Part of a small language model's weights: tied embeddings.
Each number is 50 + 12 x the weight over its row's rms, rounded and kept within 0 to 99. Layers, rows and columns count from 0. The size before them is the row's rms in percent of the matrix's.

# layer 4 MLP up, 512x128, rms 0.276, rows 27-39, columns 0-127
106:70 41 56 58 55 56 38 56 56 64 51 34 46 65 82 56 57 38 47 43 61 51 40 54 32 62 51 48 25 56 42 53 58 42 21 51 44 50 74 50 57 86 43 68 47 56 31 61 48 45 44 48 40 53 61 51 54 42 72 35 31 65 76 44 59 57 57 53 40 52 44 44 28 55 39 41 57 68 55 69 55 55 47 42 53 62 61 64 57 33 32 51 59 40 64 40 50 42 52 40 75 63 19 33 46 46 55 44 56 54 49 58 39 36 49 44 42 64 32 59 51 52 57 45 29 37 49 33
108:42 48 57 38 84 49 43 63 69 37 56 47 53 31 50 69 53 20 63 43 52 35 57 43 39 66 42 52 59 58 61 66 52 64 54 51 52 52 45 52 55 54 64 37 41 53 64 43 54 44 65 65 23 57 35 73 51 79 40 39 53 64 37 53 60 36 45 56 33 31 65 65 43 34 45 52 44 35 46 62 46 76 59 43 53 63 61 42 49 57 47 54 50 40 39 39 44 20 51 42 47 47 47 44 42 61 62 34 63 31 27 53 45 52 48 39 48 64 49 34 57 24 64 40 51 62 68 46
108:52 66 53 52 46 55 51 35 63 71 42 36 46 41 45 52 37 64 40 54 81 68 45 43 49 52 56 80 48 58 45 35 57 27 37 39 61 54 52 62 32 31 50 55 68 53 52 61 67 61 39 69 52 42 29 56 46 52 50 62 57 59 36 35 65 45 34 49 68 54 42 40 64 67 39 37 56 56 57 48 53 58 47 36 62 58 42 46 43 69 27 41 41 57 47 50 28 41 46 58 38 29 32 35 44 70 51 50 49 49 79 43 31 42 43 61 61 54 39 51 46 62 46 57 31 74 41 27
125:43 42 38 48 36 62 38 52 46 54 59 67 57 51 59 42 63 42 55 50 49 45 41 51 40 55 49 38 69 45 25 34 51 52 36 24 72 57 61 64 60 51 58 55 51 58 64 31 59 48 55 61 35 52 52 50 48 49 62 35 60 86 53 25 56 38 68 59 53 62 40 37 31 48 68 58 57 51 36 67 31 49 46 27 58 48 29 57 28 29 43 49 52 48 74 41 82 49 71 41 57 61 46 41 50 52 35 45 52 38 33 43 50 52 58 34 48 60 38 36 58 44 56 52 52 61 64 72
119:35 54 48 52 47 33 68 64 57 38 36 49 56 43 59 76 43 48 50 48 54 47 64 53 39 65 49 27 57 37 30 58 59 22 56 40 46 39 53 52 56 55 62 45 65 67 44 50 54 43 29 47 36 75 41 43 47 65 82 58 37 60 65 61 57 45 80 68 48 52 51 37 33 56 38 36 60 41 46 72 56 63 47 65 47 58 63 56 41 52 53 77 42 53 60 42 56 40 56 41 54 48 36 36 21 38 54 39 45 46 40 36 50 54 52 52 47 61 27 24 41 46 71 46 63 52 45 39
114:40 60 49 73 50 68 59 73 31 53 42 44 37 31 50 60 64 80 53 58 46 48 47 57 59 41 41 50 64 54 49 20 70 14 63 66 44 45 36 59 34 73 34 47 49 33 44 60 48 47 51 48 52 62 44 54 40 63 52 32 43 39 47 55 40 48 49 56 55 42 61 41 46 57 35 50 57 47 59 45 68 42 51 61 44 56 53 28 80 55 78 48 70 49 60 40 38 56 42 44 46 49 50 60 60 53 36 42 55 36 61 24 46 50 47 48 37 45 57 35 28 50 53 44 51 29 65 67
097:65 39 61 52 49 66 71 53 55 28 47 62 48 47 58 46 47 52 34 37 56 70 40 49 44 42 38 42 41 53 58 49 43 53 40 54 50 53 68 47 63 30 33 75 79 54 43 40 63 33 69 43 50 56 44 08 37 48 59 64 61 46 54 49 44 39 43 61 45 71 58 45 56 66 44 50 68 50 31 34 58 37 65 32 66 51 37 62 67 35 39 39 49 55 64 35 43 34 50 63 36 48 64 25 62 48 39 54 62 55 47 49 32 51 58 67 48 44 57 54 18 58 63 45 50 61 51 54
112:40 62 59 43 44 54 66 55 38 47 43 48 39 55 47 51 59 55 47 34 43 52 26 71 44 68 37 31 62 48 51 43 43 50 74 53 47 62 51 79 35 66 26 59 59 55 35 58 74 18 57 50 59 63 56 46 37 32 44 38 23 50 54 45 58 41 50 26 26 33 38 52 64 51 58 54 52 70 43 44 40 44 52 62 40 61 61 40 42 56 48 57 38 58 53 53 44 52 54 52 60 55 40 51 55 33 58 54 71 48 51 52 34 49 60 56 55 88 46 56 37 60 58 61 43 25 67 61
115:28 46 39 54 56 45 68 24 37 41 67 49 43 55 75 71 40 33 44 34 31 32 57 35 53 71 62 39 64 40 31 52 63 64 48 65 39 39 67 63 49 39 33 63 53 61 39 44 56 41 56 52 54 55 58 55 74 65 32 67 42 55 65 68 61 37 67 55 55 26 57 53 55 46 51 45 46 38 53 48 64 41 50 58 48 65 63 61 45 51 48 71 56 23 47 66 41 40 59 35 61 42 64 47 54 43 65 55 48 48 37 41 42 56 34 34 44 64 32 55 56 35 69 64 50 47 39 37
097:33 50 42 62 46 31 57 34 43 38 64 42 33 44 56 38 53 60 31 65 37 40 65 49 39 71 50 44 48 66 49 60 48 61 66 66 67 36 59 54 41 50 56 52 65 45 36 51 29 70 57 53 34 54 44 55 35 63 51 53 25 38 56 35 45 43 53 33 68 77 62 52 35 56 39 64 38 33 28 64 55 48 74 79 61 32 53 69 50 64 39 48 56 49 69 44 47 48 59 53 49 42 45 47 33 38 36 51 46 65 65 64 57 64 57 60 54 41 45 36 29 57 53 50 48 22 49 41
109:68 43 43 44 62 50 43 44 63 51 51 45 31 44 77 52 38 47 46 53 56 33 54 46 46 60 30 45 57 49 68 52 41 58 61 27 57 38 73 42 36 31 39 28 25 31 56 41 48 51 46 48 48 47 58 52 63 39 68 37 49 29 65 75 59 60 49 77 56 60 56 68 62 53 48 52 50 35 46 43 42 67 47 30 51 52 53 72 51 40 56 83 47 56 44 49 47 47 61 54 68 38 57 54 69 70 62 60 32 58 28 59 47 46 33 45 36 58 44 45 48 32 56 54 42 59 24 55
107:56 72 35 48 43 70 37 41 46 45 64 55 50 39 25 49 39 45 57 53 54 51 36 52 46 60 42 44 48 40 53 50 46 54 46 54 30 48 33 53 25 55 69 61 39 51 59 58 48 52 40 67 37 51 43 59 34 57 57 57 59 74 68 57 55 46 47 46 42 42 40 64 25 59 31 51 66 42 81 49 54 78 43 38 75 51 59 38 31 49 57 75 40 49 50 50 52 31 63 46 68 50 61 38 22 47 61 41 31 65 43 68 65 56 59 44 49 53 30 57 54 46 59 41 45 73 28 48
114:50 49 69 64 49 35 69 44 59 29 40 39 61 57 55 56 68 22 61 57 59 44 50 30 55 72 43 66 61 36 39 68 53 54 39 54 51 27 60 38 46 51 49 29 66 53 51 59 60 47 51 37 38 43 43 47 42 72 59 52 49 49 50 59 30 41 60 49 33 35 57 56 40 75 30 78 50 47 47 56 53 70 50 40 58 56 14 58 41 44 33 43 45 23 39 34 74 59 48 47 46 64 60 66 54 51 44 54 70 45 49 64 41 41 53 53 53 50 50 30 65 54 43 46 68 47 57 43
# layer 4 MLP down (transposed), 512x128, rms 0.125, rows 27-39, columns 0-127
104:69 64 51 24 33 46 44 48 43 43 50 50 58 49 35 50 41 73 56 36 33 47 77 49 41 50 60 52 49 60 71 46 70 55 65 49 45 42 20 34 56 43 20 55 48 50 43 49 43 58 50 72 56 46 62 63 42 47 59 25 71 45 60 47 43 39 41 67 48 35 65 61 61 63 51 54 54 55 60 51 59 22 30 53 43 53 46 58 46 38 69 59 53 55 20 43 57 42 42 57 60 33 49 58 42 28 55 55 31 60 43 57 71 44 44 54 52 60 55 39 37 50 61 38 63 62 37 73
113:64 47 67 53 44 42 60 41 44 39 55 70 46 40 54 67 45 47 34 50 55 61 69 59 67 54 61 46 46 68 66 64 63 44 64 62 41 49 21 44 35 55 59 62 35 42 48 46 22 44 50 68 45 55 64 51 67 69 49 47 56 41 40 55 78 24 44 49 60 51 73 52 22 63 54 52 50 37 58 67 40 30 70 41 51 37 41 62 51 63 28 46 44 47 51 59 51 52 47 36 56 44 51 56 44 48 47 54 67 20 44 36 49 69 56 40 51 40 46 33 13 57 43 47 47 53 47 47
104:64 44 47 59 64 60 35 41 38 32 55 48 59 47 49 29 20 47 58 44 51 73 70 71 42 51 63 56 45 35 62 33 43 45 40 53 37 74 35 41 64 45 64 54 49 40 62 58 54 58 46 47 20 59 51 48 49 70 37 56 62 73 53 37 66 56 63 52 59 50 26 50 46 35 43 46 37 54 38 41 59 42 61 53 68 44 58 43 39 38 34 48 44 55 72 44 43 42 54 53 18 53 49 23 62 70 50 57 54 59 31 54 43 58 66 51 51 47 68 69 50 59 58 39 35 55 59 32
124:38 45 62 34 51 45 74 64 63 52 38 45 73 61 47 41 44 37 58 45 49 26 47 38 83 42 46 62 33 45 46 52 56 53 38 51 49 49 31 46 52 45 63 63 56 48 55 52 35 65 36 55 57 41 58 56 59 51 43 56 64 33 59 57 59 53 37 41 65 38 70 61 35 59 58 62 42 60 43 34 55 41 49 40 50 19 37 62 62 50 62 46 41 35 56 17 52 72 61 60 33 51 33 55 56 25 57 42 40 65 63 66 56 55 45 55 40 43 33 62 78 54 42 30 45 49 70 54
126:48 51 54 22 43 58 57 47 59 72 48 70 61 23 40 45 46 39 43 62 49 85 50 49 49 55 59 52 57 39 37 38 43 26 57 53 58 24 54 64 60 70 38 47 43 46 47 50 49 58 44 35 73 69 44 40 61 54 51 46 57 80 47 36 28 48 44 66 46 55 34 51 51 59 40 52 56 41 36 60 43 56 41 51 64 49 58 22 57 55 59 52 46 64 43 40 50 43 56 44 64 41 72 44 55 48 66 46 54 61 49 56 58 37 30 27 36 33 37 54 25 61 45 73 42 55 62 62
106:50 44 56 47 60 55 55 51 59 54 66 57 38 48 56 54 48 70 49 16 67 53 42 22 64 52 61 47 37 68 59 37 66 45 30 32 45 45 42 37 44 69 46 59 50 50 71 50 32 59 54 66 50 63 54 50 49 26 56 46 60 34 28 51 52 52 52 33 29 55 48 44 54 53 36 36 57 54 36 56 54 47 67 28 46 60 65 58 40 24 38 53 60 71 44 42 34 40 73 62 66 49 48 43 48 67 48 46 54 51 44 63 38 57 40 36 65 39 54 37 53 58 72 34 34 59 37 76
095:38 42 72 64 58 63 72 60 60 50 60 50 42 66 65 43 34 35 31 60 55 44 56 44 53 45 58 58 33 41 35 13 32 40 68 55 53 55 48 61 51 49 59 53 36 41 36 71 46 46 58 49 58 40 63 67 49 35 63 45 43 63 54 24 65 67 41 32 73 45 43 40 56 73 60 55 53 58 54 49 63 47 41 42 52 56 44 64 58 55 55 62 55 36 66 69 34 53 52 45 44 41 48 37 34 52 62 45 45 51 61 33 50 26 50 61 72 46 36 60 46 45 40 37 35 21 45 67
111:66 62 65 30 36 37 63 48 29 50 31 61 27 75 51 47 75 50 62 54 37 62 39 57 34 66 52 31 33 54 43 52 30 44 45 45 53 50 60 47 48 52 44 50 43 45 36 49 32 51 79 38 29 55 61 62 53 63 42 49 25 52 37 58 32 57 72 41 65 41 57 66 56 47 27 51 60 63 63 47 38 51 47 39 48 48 53 52 61 64 41 42 68 26 42 32 61 49 48 55 52 45 57 56 45 56 62 70 73 56 59 64 43 48 38 54 30 50 45 77 50 48 57 61 64 47 55 45
122:27 45 56 77 70 72 59 51 56 73 39 68 40 39 58 63 65 30 45 49 42 62 53 54 74 53 55 49 37 27 57 48 55 57 40 47 59 44 35 57 46 32 37 36 42 60 33 44 46 61 71 38 43 68 55 41 52 50 25 40 41 61 49 32 51 55 71 35 38 23 58 45 45 43 43 45 63 57 33 56 57 54 45 41 40 65 49 51 37 81 46 65 34 41 80 51 48 43 45 49 45 50 63 58 63 42 48 51 51 55 60 43 50 43 41 44 36 34 56 70 34 58 49 59 39 57 65 64
101:52 19 57 66 49 44 57 38 48 51 37 41 28 47 50 52 45 52 38 59 46 48 74 56 54 57 37 63 46 61 42 61 64 51 65 63 45 49 68 50 57 61 57 38 45 48 45 61 46 47 51 75 38 46 52 56 61 76 44 64 38 63 40 30 52 59 52 64 58 26 55 69 39 79 57 51 56 22 59 43 61 40 37 50 60 67 39 35 58 49 46 53 44 49 50 41 54 54 51 38 49 44 39 26 47 54 21 37 63 53 34 53 69 45 61 53 43 62 44 76 43 34 31 67 41 42 20 41
094:48 54 52 46 45 28 54 41 52 44 64 56 72 40 40 61 79 48 46 68 54 58 47 23 50 32 47 49 58 47 45 40 61 73 47 49 50 69 36 37 45 61 50 58 45 55 42 45 80 36 44 26 57 31 49 38 41 50 56 60 52 75 63 52 81 61 37 38 49 67 50 68 49 40 60 33 51 56 74 45 54 41 31 49 39 67 51 61 58 62 43 41 50 56 46 62 32 26 52 41 56 53 35 65 42 42 61 51 51 38 62 26 68 42 61 47 66 47 31 52 56 48 28 54 56 51 58 64
111:27 42 52 51 43 32 52 43 18 68 51 38 42 67 51 53 57 62 51 39 70 47 56 40 48 53 65 37 32 67 63 32 28 34 62 56 65 48 67 48 63 51 46 60 39 43 60 23 47 51 57 38 42 41 59 62 35 69 59 54 51 42 35 60 67 50 42 54 54 44 58 52 69 46 49 53 27 46 54 76 50 54 49 69 47 47 56 56 49 59 42 38 51 60 37 54 30 41 59 59 44 37 40 68 58 63 43 70 53 35 40 17 53 42 30 49 78 44 49 61 46 39 40 48 71 59 61 50
109:44 60 30 41 36 54 48 60 48 62 37 48 47 61 46 71 64 44 63 50 49 60 53 44 39 38 51 29 38 42 45 44 74 48 37 56 39 71 35 46 45 44 46 44 71 63 46 18 33 70 48 71 39 52 44 43 69 55 45 42 42 57 56 52 47 53 50 47 37 81 41 48 72 55 45 38 60 66 65 52 39 37 55 49 46 32 28 48 32 61 52 71 37 38 45 40 59 46 58 56 50 71 60 69 46 43 32 29 47 62 42 63 55 51 46 46 46 55 77 52 65 48 73 46 68 48 31 38